Each number is 500 + 25 x the weight over the matrix's rms, rounded and kept within 0 to 999. Layers, rows and columns count from 0. Numbers have three digits each.

# up: layer 5 MLP up, 384x128, rms 0.129, rows 295-329, columns 0-127
# down: layer 5 MLP down (transposed), 384x128, rms 0.127, rows 295-329, columns 0-127
# gate: layer 5 MLP gate, 384x128, rms 0.137, rows 296-330, columns 0-127
up295:474481481539508486506477511483455488492504505502495540520512483501510482480503541546453491499522521509529481493522478534576518527504485480477520513504486502473480523523484512487477482468508505556519494539521482502444491497561502524465534476516514476524447516472519553503466474483492520519555501492511486485500430544502504490486486511527517468523518504479479494472538522513533482465461
down295:485486526500487504502510521489485480462531484488549535462518497494469463518505519510475544515451494523505480466522540502499504524503567502471482541511491524510495509527511477497500467484481480542478475471508487510484522484516508467560505496486510483502509446472535545454503516519516491573528571461445486505496511492498497532511504525520477505529530473460483496532494521525520523513507
gate296:497542483471482473474492463490468481536500433486529453512518554502481500537523488527492526531522497494509501480474495531550464530527474532501484560537521467503481509520534525496483521453505499487498513507511472504503522461461527480494469518507466460515479504505495478493531470448528528539530470495490506456481542549484509487480467513448533524518505506513508474468503514497474495496496
up296:512460447460496526538505496494509481505485497463534539513551538476547492470529519504447486505497471536491463515491470519534434444498468505542505488544498535464499514523501568486518452538510475486483532515511505484551494507475547463530500485474490495521474438476505481466501476469525446490486457471468526541523506485528503531525555456491483519509478460522491498489487536515474523496523
down296:497547478515503525415538507494500477493515515439494512498502480481479480494528500481501506529470497549493521456469482439498505488497493470506512455489561504508502469497488493460507499481476450469514490478495518538517490541483487519432467510469494508458495542540508491526463527529481464517516497477459500518495477497437549433553473503469520531527501485511492479458548506525496500495518
gate297:551484521484479498499461502511490531552513487500488542480469472512514534479506520492531531528509499509492469458570485517514483514508457508525520487488516510518484555580512542481517501518521502511511534477439505499502459518520470475501520525530487494541492520474453533476523488494536508420501482495487492499541519546519449511502497454529517488459535510501521483495519485480534507513482
up297:523522541506520529475518504559519486475502458521502492514538502500556511500486497478487518474504541490471524453491511503472496485483448539509500490479537460489481482459464468511508471505476526509509467495512512487482473490477491495490515536492493532463515479453468495500505534509506493548465487516482553491434455517509442470473497506537512530486504474493462577508464530497470466471492
down297:495509533513537446471489474522472514506526490471444451504491512472520483536501516469492509493473490517551484546513539503486493473508476468491516468499511479506497530507489497483467491430531511475494474495534487503462482437488507532534508504474492510507540482498525478496464502548473573546487517474515505472515471495536485476487465479491499534541483469468493532527531531477496451492521
gate298:506520475448504444483424501537502474520485466504515511505477492525518544504532483511512495545485509476511515447483469483525514487488484524505522520550475488483529516511530518483507508500550476488518531465468556518479483443526493505517535496548515456512525486539512474480498533464512462501500496454475516502517514481509510495510513494502469488497520525509509485451536499500495500495502
up298:505513515546497492533478523534500499470539485521509497535515486526560518534494478496509488493485477469489497476503465477480517497505475492527452457502509508499505509457504509495501489454522481518488495507468484498473468498536506529515470466502503501530503488512544518523490532528508452458499515480461542546539512534479525490542512448526467497546525503502465477520501496501497480470495
down298:490520495555489505442533483549494507468528500513522510497524490468512500526471495524472469492463487495520480518498486501496523525516469482523459503470480492521502490483491484513452458499486511509524469519513461565498518513469473558511483462470533484496524452509558536507461546530539501471490499494467527495523512537458526482539470463525488504511520453477513517523464500467478522463551
gate299:528535450464475478488455491459494548549458441514505487471488489512485503505503458525534474546533500482508532488505517459531492478509447532498529485535505512475520511551543496500501518490520496461499524480537496535524516490543490487537566510520548523470508511524494471472563511490478473483523488463526494500507508543495490498506478462539533519487503493481488502487492478500472474492531
up299:491489545527508488502449575501524482450535500472510486521465528483466519490495504508522490528546525507495493496569534528495492473500521550495479543438489491509484469484528519470532485505528483518425482561441503507536577517485518468451471533519495444489543501482489530498507512530542504548515510487475477466470523474481477460498498468448501515482500526523534464455512556504486464513536
down299:540518518482504477502492572514549452522493495467461464543457494523499523499515483494509536516495517468525543489562518507529489469539492506481488518443453533553509480563492564484506474472535505469446511482518510440479512459487522489476480580495467495492505457470484504500510537503501525482466483499482501460525493511534455460509487524472509530480532491540484495509518527504480508505509
gate300:494520494500501485502485471546501550487523485483509540513435474496510505485504474533476517513476489506522510511482507477475541531516485524510570476557487445516523534506525506457501476484548483536470501519515525483523509486485514464464489484464502541513485520482493454519487500475517445472487524487482509509510527530513513526482491510512486484511502514488505481533512501493515468487469
up300:484515476520518497502488500529483489485465505493525422479522500514462520527480516441524466515468520511493495541527480501477471488491490489454488496469470513498512505508478529505509493501468476473525468482505488512497529476483506500542481526501513470471530479531469507502512494487491528520478493509492484503483524507500497480505474500503493470516519514495500498491490521505474497504525
down300:463540491515439493510513459539483535495508503522454510510470470503493483498511488492497486554499483475534490512483516536477518485462502534533500505494500498505521527496464502466479471520491480523475506500519490487520513555507471469517497517520486478489491497515503497454497524516488490488504483530462532539510543494484525477486485478518473507483514501479494515476526502524508489486522
gate301:509468492524494493475494516514487497565483474507492465490496471466508492526486469486513534477573493510474480511516505494485470515516502506480528537535504524466506471492469509448488541479530501515496504510477495502490506439541480487495537469478524463509499480511486471503513511507470517471538444494485498514457491514522467511451521491514516487528526514502483467501504533456484504478524
up301:514522496511521525514519542522536517527477479487470538501497481488509505467506498504511532511501455510492482493528529472477491484489543526492523485494523501486507464499470466486491465495531460520436519493496496484481506487522537560473514502506531476469544495523473546481494531543509512513479482474489496484503447488527519541460515481537493470498457478468533559544459486497485516502524
down301:497510503488503511505546517501498529492490522524498510510502522491522490494463524454530517540482478514501516503538510521495474538497518490521506472473525511460523520538488449487473444466470529503477487520449492491527510512479500536536477468493501530509474493473485516481479533464541458517525542512527526484493442454488479519513532453489489467526496505508506540539542507514513516446550
gate302:529537486503507500484450521522498474458432508470512501497489506480537541515491488478524531527511515466532462537540526505487460515475478518513492510500527510521491492480494510466495499496533523512508504482498522556529519498481502546501496516499527502529489491540469488460519504469511501537500480483517462465494508506502461470500481474437509510537512542496497520496482523534477528483493
up302:485525473476507504486529494485485482510510509538540490506530500518486491489457499493499506486520498514495463531518469494506500498527473518539492442535522469513483536512498438456510496485485491485514531448533508479501497483544511494505513518517510509488507485535500456506489530462471534486521527473524494535501463478514524527506506545543506494518481456497510455483521571484484463532521
down302:512508491512499511502477514503520502480470489513521539484507525508533499554498515471467497494523505487528464515496511497559448497504486492512510505480547513531488497503507506521522494462472527536522529482527555539531507475515541541520494463532517481459484520532463478452535437476502551501497477496490485448487514463554452528520494573490523515543492549493481483523499504520522510519500
gate303:475476485491500497457489500465497528475468442519535532499482490491473465502489455508554497527538504507523522528486482528489486497507459503436509480560508454483515512484528556494496527496479460497493551444515501529478481497497498480531534524494513514454488474528481471502519483488520484496499492522534483525501497507498538514504490511490490487532476495528480512499516472535500462509532
up303:510514515514482483519466499507511534510509510475518539523520511476436495490503499477538469506492514509488506515500548469480523512467500477475495500483515480506483482485492521490518470528491467522504490476521456477492534481507484473458483498509519560481480548482470494502472506529510505521519484523517475453493495447487508519489477508506474496541508519521496525485502467533469488516508
down303:452474523517478482479508479467497494472510453503527464479486481460471498507481469536482465522540521484504531526559488473514502491512526490511499500505458532480517466489516512479493483502496524505475534519486505518477499482490495565501509492559514528498490441518479496505508488521479524509454496486511564498490489509485509491508472495534516509473504497561496477518504471526478523499514
gate304:490475472553444490499470491509477555511503491508500489499488481474488489500479491464512502509508508520498462465572497503504478483490459518473527502530463484495503504529505491520491490488508522510461507525499527509533497497528506494446534514551493528492447516507500506476530526478507474482533461486522522541573512502499492509500481468476513479520518535528529457515472498521517503527523
up304:534505504487513515531452498458517502526496524528492535480521505439522539499501541519481497484492508496542478464507542489462536504470500524496505532493460483494533504522536515528507567485487499471469488477465513502495460489517485506509473511524552496521483510479481536481518474529502477466531489513462475517500495544495493496528536487506491458506535498515492494474457471492527486468541
down304:495502548539499440440479507490527444480463465501494485488491504519498489512486459522466514465513511486548478498488453503488491455511528504519507524488483487504497436528526475497508500496458539506478509521514527476514487489501510528466517500465524495498482497476466547502535523509482555504509456504477504533500511513532465516527501489493528514537540473533531494480481457497485523485524
gate305:467491445522553478444498506537468476490434497492521527467503490480467503538536518477513484478514548458476489549506507485453500494542507541459491523490475456448511501482511492480528546534505457485509495449505548505516502489494495535471506467508514500475498542475487513525494511507548528465498460507533512476482472540529467487483454512476539545499492528474517528474524487480507520529484
up305:487518461504481443463497521549523497486502510471488467459521513483479455524534457480427495507505482515519508527516534476471528482527484509507489480512519506528487519456509520458525521520507485553459487469558514507565501484519550516493513506435474484487495475502524463549493472512490519507480493455482485537494527476520489514509506510521468507500475517499485459495492520524496491537502
down305:520482531465476493522507508489517539478498508490504460479466509515503518445530524501511503485492510486555515496473512501502497471504520495518556527546531523541458478525505481479535531520508515511517462541513468499501540515471478489466513455541483501467501494486430512513497522482522515470469537489491545543530537502510536487498505491513525512511491449505536458506470493519517498527463
gate306:508506474435485482460484503531473490536495494520529516481522557458483502550502489483533475507509509451499502521493513484489509484552491536536512569525522460485459496469530507480499487519517485502461508479510476534554527469458475485537524542528526452502504505489465458489489463504458478486533435512519514506550486519523503486516484482467490493469511470491460461488520535477496492508502
up306:470466486515492588499482532526514500514524542482476473490519528472473460493472481544511491505491466523496529533505531482488506519470481529536529492542507462439511501520495526510476517467474537560463497508523477471484469500489467527513484466511493483531484467497470509476514478528523487508508515457507496483439524531492510475530463497499484481488479517527461465517469518481538482514489
down306:489464469524461534499501509485516532463512529497498446474492496478513472483498475525537506495516513504529477492503474494452465477494488487506511481550503504497482518503487577510503524538529492536539543524507513440499536521516514470526519525534497510489500519505516513497457431523551523476478494533495513471482552559499487493466451505493525488508501461539477483493505503504505518507465
gate307:496498502491534508487478542508483485481505457499489499478491513483484502468482491492525559482525503524511536466523522506475488536482520535504530499544509460438506528560550525529537525481485532521515486468477512502514514505520504498466487487485508530440536504532474528547530495466497463460496508502499466502470490520493496504509504505517503479471532472475539468481511505503508462497509
up307:496509504498482476491485444498489472513464490482446545536498478466473506509450482511502536513522515502478480470465503467530524439469521500508526476478493484517473515512491509494481514459491510512511509483496516524451470482495515508470470523506486507510496462494492495533486489522540488514484529507530487463483459460484482519495462504524479528535528483504520528504516473495491525525538
down307:508495499511492494478482545485517530477471488519459521468482501507507508486444497484487497515543519513491520561548459477503534484498535467501528485474517466524470545500481481498505491503529478494512499480520505503486519542531487515522467510473449492515469519520461531516487483527475489472485484501469498491452511507516519484479469513521497458486472524515515523497506501516514477455518
gate308:500479457536509489500453495482515543525455496498476504465483505448488487523528471429528510495507478515490480514581535530465520532506505526510507494526477491464462509523496506534529482523531490472484499533467523530500549475428461505484522483506479524520518478499484492498480487466525537462474473486513504497465500540507486488479488499502497530520501500505479482489495497506495503514498
up308:495524522510512521479490499534507524485468481470522533512493486522460529473514515488503492515483478499502496485500498446513484488479523513510486492511511469496488536478522454476523468468501503522543530468501479514465529485551529537502451497485515489505508503513544540468534497532506444460522504511510473469510474510514548508474498517510550526546508487522544502507519486486497473469511
down308:479549492471508552487504494492535524493486473517518504500517475508505483514509462549494509522498481479503555510530511467498491493517519517449462460513538511466472505475511515529504520488500479515517545500486495508473481456533490501479487483521512502473518523526495532487476533514506441503492524496451486470558499447492474504522487480506545475459483497483482499499556518508496470497518
gate309:544542483494544509485389487474516492499468507470501532489447494483479522517499535466530471482492532490500475502550509506482488538478502509501535517511482488435522476504536483472525487511531495507538514507484509534497525492502507497505503501488500487533484507534479532488537549502492515461544486464564521491535484482601446506450466497472505482537483517454503502503540541517481490507497
up309:515491504476443499473475507513512508514495466492462478451527494525491512423493468505514534513523486502483477535519474484514485476483461487517491536517506555496480526559469494469506522471517501506550491493547503502487530504522463540464539499522478498449530493501507469481508546532493457530501515531456507451460482497519506529507512536515506487502522473501483461473548503517543437538517
down309:508516520472477526510503533497471512503489479470512526494522503485516463505523452524480509484480511513498460497530496456529493475489468472472497510493495547533530517478484508524451502450577511487512464497527479460513513484516510513453483489529456518514524483525495510498506503491496464454468480465526493437510471521537535528492466472483527511519450521462507513508507523496492448536493
gate310:512493514463507477492492472492475512525460528543515507487491485458487499513465432505526495551516505506509506520557554499465521514534477551485510496512481505503464547482509492484561528531492542495470520449532485527508494509507496485487440575492520506505474509519498464488485483487485526467530498445474484479524498506522489506497512483492504492528519498518523484484482510528474446495557
up310:478464500507525530523498505467519540518451470493514500523454438527477556440514484531532508509496511490508509505509485457476502530460510532537486517439465488537489486485498472514490510464503496532521489470476470487434514516499494462483471525489460473494502530449461497493482505516519520553551478534534497455503495456462485528470469520517501510525522485487501478531511500516498500460486
down310:472498496557472511468528503477492512491534526497463486511475456463499463503503493548523490523476504505516454530553504490492456520525504476521501458509449530522547490508513537465448463468516492520515504508517477508457515488528471497516482516536474495478509467499470494534503518556451482486556476491515502482492490524542471501485455512505507506499447524488510520525475516449471486481503
gate311:508514475442510525490469543488490447546487505482517493519534548461426502506481480478538500518547512519521495494559509523549458497508470495546566504524479486462456511557497511497503501480515498456480489494508555504523546506467500537507516507507517503506506519500458500478477512499503504506483553472492484507479516491575468457475481522519502512508489509495516476473518472483530488500517
up311:494521497498522543498487499520505495511497486469469557548470479514521536535527489485470504478543478436519477548443493528506503461532486521510511548494496460523504487481489491519510470492474452524518488488500513483456473465486528483483497518519506493524518508504535466492507502499495479538487553494529485502478488521473489497478464505499495532556462497468490518528481494538522502488509
down311:472518495531507535502498503501462455521527441471491512526481560463522443517513445514505496558535481478508505494511491522495492487505569495490498529465507491514481512546492507539515490524462497487522527502496484508485513514480467466485483495527505440479460515514530464514481516487500482521504532523480493447485487496511460519519499518526512526446497507527520527492511546517547489470515
gate312:515540466528508513453476501515490504520529434493490523459486506492495486501486495485496511515554535487473489478557530465486447564545515499485489489557511508447451539522524552528476506510466507511512515486515507508501492497494460510519497511523490550470514524519477483512521475490520514492503494496459514461488514523506448455475501455535508502522473558517478557449509515529531484470501
up312:538510551479539511484519519495492484544508492531476503501524527477489548547509510527506546485485526518545466517483494557459522476469489503498512498498499475519527488462492463465467491527474510542475490497522481492527488479535496530536477510525506513526482500513525509458453502514450485568462526480517451501529481495483485502473486514507496489539543471490499455530488488492523497495510
down312:504494492499513538545480504492518490516462526550500497526486509517439450489516539457503508542468488548522472530480475496507499509520530473508554502524479467481506468479481471504514512505462490468543525524483507559493535495486510475524511494520501521489492465509499509474449514503490501482460527501516502521501507494507563490497526524520512519484479543483488484490526505563532509464505
gate313:502525488470487427480484473521510491505504491509522484481499516516527529479489463491506507494486495475508508487516513511536489465498484518484511513480514508503542493494521499505487466484528513491535515504452503483496481464530530481504510518496480481496485522501502496479477501486512494497483471497533521525494494514543495511497544537486496526488460508494502458504543499492531502504506
up313:505506475538509499505498462505522483519469477494512481514494461487498530495500503487497480468483500527492515458542498498469486509501517523475479529523486506495505473502484499446464511457524519523499496509490541505540493514495526516520493496506510527532513530493505501492516493498519544503540462489525519474477555519488529460492551484483493498468532506517517516502479557509509552454479
down313:476516521511502507533529476564513518496496507482489517525541496519507490504481480455472545516483504501494509484492503502490435522512503533525439499503506488471521502501506487501491534490569482493518520520475501555506517495541555526490513504511484454476497491551490490476516473504507491502486478500462506494489495460492538499507496532483470492484501501514487496476499541466490516502507
gate314:496482475476503515493501528506483517513423469539508522459508484514499527464489491527542543517549559515492506526546533514488491516496487490524496481507505490481507490489531507476538510502500509528536469473471506527500508510504471487462488506534505495481540544522463463473535462459498464471527512475520513489490519501490483533529482504522518503531520495485551470452499508540473479500519
up314:514488469533526448510509479496505517501486531515455492533520489482495471554509535528483494499524506470557472464457564497458466505532493532511527474528483490531512477502542499499513550451510536502499481489530522510519501494479497482500445499481506504500535459509503478538455497498485501513462516449504480477504460496528505481520535477488499457555536522480518545459465512502485507512501
down314:503457490476521478578500499511495543513496475513483517467534511487504529505517471534517550499537558508498518508522551483448488497505493517480489567500479489460555531520508510481506488500494493524504468498494487526497524509528469474508489456478488501492496465488484470479520467549482549469534525476498504519530518510574502553537537480506494506525492501508535537496513476479531504496487
gate315:515539490510481504501487517466459504545519504499536516522470490494437483510478465499487496498495468515524441503506511535475440497523523502495552497489497465495478532526531519536543492489490519552499482487481513485469535477501532449513478512502506497510478492510467501496472525548539496497457503521498515485506511476520496488505473483477492474510488538504504463493501510507503475501511
up315:479483527466502513466497522536503474514506513500498506513528470526488508527475476500474518498496506483486488489486477497518461488486505486484499504507501515530454497496499528461530530536520499516553524474501496499498467467535468499497493522500472512511496454531523496470509520490531521457507472458518513476470459481500475534462527510504467536529538511447522500512527504442466512486513
down315:518519505525545516501499516478537502529473509526501475548488473490524495474510491496545530501520489483513500506473506548503508539513469459527492509487524504532468505503502478496517460514496512510496539521492537494450493474489482519487551504466518454474484536472452484480474504538529546497518509496488519527539480545492518497518466493466516569504507506525527529541485493497532468497493
gate316:536488499500525453431504499463540489527478480476490461468492523521533496510510470511506471604509483476450496474511448502514523510515472501509515504523481495506492500475495496461491495498513492479453487455504465530557495473465532486559508501539526525451513497505499467454477529499519496503534464467494491499518493493509495476468490491469511510482503531501497532495519572514487488510520
up316:531515536512480406529501473507462501489511492503530478519520497498515493472482469508502443538502475483512437423457514483505486500466454499488474524518532485554537549493521481547450517482546524469526504513492495490492490485500496461526500460525501512516499493491475519492478510505473531530498529471494497462503459463478486478523491547498519497497531515470524525486508575459521498481451
down316:536491507522473483513488502509516495503513519547526530498518514552522448483469450557492413497492509463520451507490488490534509522502472512510518500464502493459508507500478485528502547546535508554477493456491490519488460521483450520523503487505486522565472516473538477489498507511484488503482503496525508483504512471542511481551522512542524460503443509494483493504463464477483522472514
gate317:551530514470478464510481490488485488565481530548452498510494527492524521520483510434489509466539487453474492507496527482506490463516477541545574507527493516475499466462524515459537499468507424497499523457515501517504502491531502478539508530507491492526502524445484508467480520537517533474472500522510459531515498476538481508521470468468488516508531501469463462455502512527497464458461
up317:546480542488447525495492526519483457523514530465457491506464487512532486495549491479483532446485487503510503496523469484466529501480439559523531490494486506497479475532453516440560489536495484449511510507502482497506543481495532521533441559485500488495506512519500518496450445535470485485476503515495470490532479480490501490495542485487497492489519480504487493513497500526478465430481
down317:518531495501482450485489471514473515493507511552520512483488502496517510492465497509463538543500456505503521468497483485509512504511556472500549438488523533477496460509478534522495468494509488445534481493521437521507516495517471550511505497479459566505465477515472505535533479503483503487445472505491488472497487470466534539497455511524497518538509554530474488565478537499517464460515
gate318:505489475532506457510503529467482512498495466518525466481483556481542526494508497471495501493522471488465482487541509471530470484486494483538480511500509501502521497485511525497498488498512481535500549506451478493504523497530538512487534461526519490533479521489495499491471521495523520506471529499522496501488515542567446489468494515504480529543504527470462501520539531497509480474516
up318:527518533474475493470484468511517555498497525522505468482511485468468519481472496543510517511489506473521527499481477506511524489526536513476524496506507447495518491537496527506483493427498507507511484451535512481471468485535464534499470523498535498456539478520499501481555494511548496509508498483464522526535536503497557502507504540451479465472494513516501472520492524508478506508501
down318:477483485499535486523488545480510516488489503532511454505510551532506518547506483498484510528491482463468496498482472485507497475503502491519526457518503479504516482516535486515445433499458467503471512502484475503510534472523513527474559511511520476454508517512501535505482486484539545475491504474496492551485513508512544497525455526537477498498478509544513461484461518523500487505482
gate319:531524497477516462451471532510504514478486498511522466456478498508495562458466468497516483496549563524496495494507494507471457522484491465486480473490489493497441514499510461505536502452518527481458500479524494536464512492503488477481535521493542502493530506549474487494521501480509541513500517519532476478528456494481472439495512521477529479527449517492486495509479519486469462502479
up319:515516517495536482523533509525481536532498499520485477500462504499492544479513519483506497481502472497478475491490517444442492500535467486489484483470556507517484485491520466564515481483487526448517465460483504509461463513484511490556516487482504467506465518515493489506533487476500473526493498511522512489537508531492495454538487478479523474503498500451501503521469478513526511480514
down319:530486463492540494483506480520477476500517480490466527526498487495503474501510507473500515516496558541556484493537530522509521545489517552479547474521522545479478500507499537499475537511479492490499530477541505482475508498508559474492511487463519505463508490527495457521458531506531546502503485538492504495541487475508476549472509525505470521493497490534491530534501523503498508518501
gate320:498508484491492518506429472466520507520469459486502514501484489454516539501487516515513475526483490510534511514497540483497478529492455502487528520495508520502514519481550492476488478518471511514465482493498516551499516479496516495467498528497462533521510487517506500517484509524499573491485500518486479482490516512525516503479452481460519509486478540481509482463471481488529477500518
up320:512490466459528479518489491482523515506487491523460473561473480499509509504478502542510477531462475513499493512486499458537507495511490475454488529531489472489501529461496518478495532515514529497503507452505516533451519497519512516475488526514504487484522451510513471509489527475487528510517511510476499500538531523496497515501512484518465467510526516505515502501480500514533521495510
down320:500479511497523484519497499495486472477494507484510521518500564480531521477535506492534503510483494494490518539532471467532502492497497493519512457524498528468502504504503515517524499488525473496535464507482495464479499509516527503500479493498533472508519487485499505462491509474504479498552485513536531456499513506517486488474456496498473506488492506485482508486488540546493470492504
gate321:506506510498510440486517475488478504540491501513522476467472522474493514492477474503498501497519471499503485532499467484508470474471492484502478501455477507504477500481487500451501537481526465534481497462485514498486537472529532523486524476497538467491465499505488459484490525503534529531526454515530483480493509522553516491508440501513527508487491480495473505510493492479481476484506
up321:505503509449499494483482530495486466543511505479510460483523480501469503514533546452471461485502547540550494510520515506457472496532497474494480479518478543530507486527494522486498515527540477509504468540504522477492534505480493518508517537483491506493493488542507501469530498476472475499470473476531471524512459515523448496511485479497509501470501523504528507517504492572481488481511
down321:525489525486511471512542486449497505496540462482459506521522479486491505498507481478513474528552519505496490489515544482502489484515477475487485469446488471514503539558526465548514483499485520528468496500476465519481494504503511552516525501529471488519488495520487493474469489519501481490502510492512471478492500539527509468551463487491521472471449516489509530472460527514446501541507
gate322:528473493536498509496496527506502510462458484487533534483521508513507519490512479477495554525558497503507497449484534510497488521495441509477523451502460482501482474514496473492513536515512454505515536494495504490475515498521504510461513490513528520463512514508437505508530506480458516518526512503518501493466494491529483510496501459455533486495486508514463482511507512465466540505519
up322:537550512489522483472495515487504507497503480477528471522496452484507486479500532542473526474537511496459507482472472538485479483481483521488503469502510524530530481476524482495481531474445495558504460484526519504499482508511524502505491545495524517516587483479503507538527516511496542498480506494487488534490442496481508503499488481491474482539505484502453493517509503475463474537545
down322:494469520480487517547506527502489498504522470491501529514468510544519497479526510458515520490487536540477511513541540510499481534524491482492509503523517481494490526458559456516484543502464522520489500483502516504486465471482499483476476518563502490512530487556461511480533519550490537535496506496520490520520505487499474511503471521484459469544517464499468508513487459496469496464491
gate323:493492510493487502471460515470529506507444499512533483481495485520453497475469474508577489531499524493529491513503477547533466506524487479533540543565491514509539516506526520488473508472530505482523531518471482518512532462499540484484537497505524479486553515506495491442562538464516511518524510536544474503545559535505475486463479502501520484494475511510520493496536487506484516515501
up323:514491511492491498473527482469489488534515491455478474513497507470520509495502513555485480484501473456468494461520475499508494498476525554536513525478520509484527525500453541487507504459486465441469473528505509475494514515456492543492508531519510494487489499469500469490526517491504502506489515495500468503463503522496477516503508492518491545481530487470496547498467484536553463522459
down323:526510475513497497470515528485507489514500458515504478569502543549512486489479511510470491495526451449519490488480493495531493480531504492474492497485548501493509529555438543506514494513438501496515490475516476500494496472556513496503526482521502506476489490498489472542537507509456522499487477529501515503476550474451513461513431486487516519487510517475509460508486510517525482502487
gate324:513507527460499513488486555461490493554479495527528524503494510500487455517472515497493511531522488514484512496525534561497452501554503515516505486488478507464491524497504534479551501517520525526488515491510546510537537466505527454503466504510552459466508479481477517464446575459542510513497486443467488498515512475522480558495510491508534498504480534495518515525537510533431513519503
up324:449491491477467523473479526512501485510482514522526483458514478513497513477486479488473495522491502505529504521524513483483498496513508489472512524514483459535519526551532496545513496512507485497502497498524492507499544457498534522453509516472449551447524471556519467457518504511497490490471536462478505456484502529507504478489447540522520479490479519509454481485459458458503513459507
down324:500564451498483477557460497476489538530485504462483504487513517507481460533459533455471486456470493481478518496476500529505485510538469552504512503488513507536465488508512489520541544484545527502531459507515484481488531523478490483522491505465480504465537515467514466474509520529488501452467520473512520471563477482488506493504489475476490507485498508511507485507498496503485495528513
gate325:500512448494533490480491485493448483533466488504515542509472502497509525448538520462537523505548610480491508458532488496507522526514523485494520527506484531473466476522514513482561522479510481497496489470483544503483523506505452516501485494511509504525462544463489495478527497497504487474477498489556496489534520535546469509492436464503508506519487517473489482475505481549527478472489
up325:459516518530516543487521566527494478514498509465486516510503512488470514477515496530478457498455519506480485475541531482486479469544505553503528432546519499475463504506498502534562482505469501545540531494493525512487474502475501490544508459517477450534514496480488487532491477550534516454514528478549503453527519501510536492496466497504502476518527497490534509467530467491485486475502
down325:486484510513449505520471543511510530487512510496541457508543513478523506503506469516482474502494502492501492466501506491469533486515522540469484460526503468494467474504499493506440503468491530506498540507507546474527481531486548440466505510478479478525473452479508549512526525505519530528512535487490489513494475547507497526513528486521504466573532499510539467476515543494497497507510
gate326:487507466489494455469498498487506522534481499521479489510481540457527494459462439491550482523514500490489461500513507515486509487498524488467495528486473494503486519482492522491529542529554459492532516468466469516510495445509460478505492502523534476481491518493505470509483481467511491508486533515508486486479532512498483506506510531541501507541487474449521502504531545501512516523550
up326:483499516485564494486516528537526496481475543501544519511508508431495467442452532426476491499517525500458508488488515487519444509472513527490550516504509498502456472524463503491524546488551479471494492526488533522502501476517492492499522493487501480449464478507487471514476515457554502506537484484512494492470511458504479463475500520534523471524488503513512490474517521536421492511496
down326:497516537465539491537471525526470496492485487485522496511504473516441507491508492448481503469503510497480516501509489493496506470442488496505492529487490515422484511552500542513536523496537479528536520514480532511510511488494559482494549490505534505480516483489492536452485510460544520517527476476503491504520482495527533500471483537487506499533505510472456554515506511533456452478492
gate327:493547450476523492494465508503478526499445493512530459524495473499486510480477479520533463551475482507459480512514540550483456489519490550499505530502444453488508540521541536490564511499515506482533527475510512587521513452507539523539471521494490468527487548485474433414505494476554503516529448475523470518514510516534493495486489494499486516520498493493464482458513476506510529570487
up327:500488529487469460529563491502436497514506496534526499533506503528491492443465466490507469485502547469472490459511484509481507472529569498447541499521507451461546526480505526516475477484477535511511503506530521520476492494474512489452488511470491483502439484482496560514495515490511512484461492495505465510469550478516524484502477551541504475494536530551490508499509493489479487509512
down327:521474479469484507444512514456520483532530526529513505512490562501517494467498506494479555469513506436463489483455542461536517516492510446570528498488479485526489505492498504494488458479479487537504516490512516503459538462548472514506522523540479465516518488489501518503476534514519510485482527447458532525493475505516495502459506478530493499552519571480477471517507508526487481496508
gate328:478482486477507493431505491500515508477468465511531472486508513472510460523472481480482518484514485499508513526521527509511483510528479487542494513534498499497497502470505506521489486462495507544480539500537505499530544471495501528509484518482477481481517500505494520532508496513515503478498459511508469471475570480501461500466504516496496527516488508474504457483499537488498495555544
up328:514490535505489501504507508508493475469479477480496507510537566527499489484526476504488518497498456508486503525505524506528486470455504532508493485488483469506531502533494518521496513467503514472503492479505480528526497512464538435479511485474516525495498492497494505500489472491530479537506522489517514539498452503481491471533540520503473462435518465496491493506522544463519480529505
down328:495507508486482476484500459504529521488519494508523469544507511467483538510502457484508507491487443511497508481431500491488485512512513478505493496500482519537502498494465505513491514510482489451495493501521470491483533501480519484524473503527499510527480602513521493566504497500462494504493541510460526537492521513439489469530518515529493536503509513502502475477513501483507507479492
gate329:526532511480490476502479544532518486492470477505530511523496490502499524449503500499541507555496510537522526473554521529466471518534443505488504531484491447509505492524523509477532473511524498493468559473480548502518537463499546488514490474525508517491488537525489475495475537525532467506550482469505492460568497508458515485478444488507521465510486509526538533513467532512514480471527
up329:491466520486492465484519460504491436524518471512494514504468532493513445506490511475496496526514500504506494497519512548461493481514518486470500523482497530515507490491475541519551476510526478502505514531521515482452512472473509461502520545498468520533522567529500465533504501518470502490497516510575497524530518520495478495481528542510478505481471485512494522573482495463513488475490
down329:528469501493501479550582504496472483550542529491553477506453537525544478507479496538501484477504494483519485534456509514520514494490514492528516522452523466478500489569513502517518496488504536528468492486522477519454475512522482474474542524519496484550527521538492522492522521508475546531489518519498505497474469509525492526471528517496479490464471493450471508516507486473467511468483
gate330:496529511504487471500509547488488457502491512476504536527502512502521521517474475473513476561477511485468521513598516518472516496510512526545515547515475470525483487495484508498528509441555492508488490499461476522519526470517485501489447514477478492500529513502505522442562511494563520504487492473518480511511541542533473467485478521523506481501524513505567511522535484518467484499533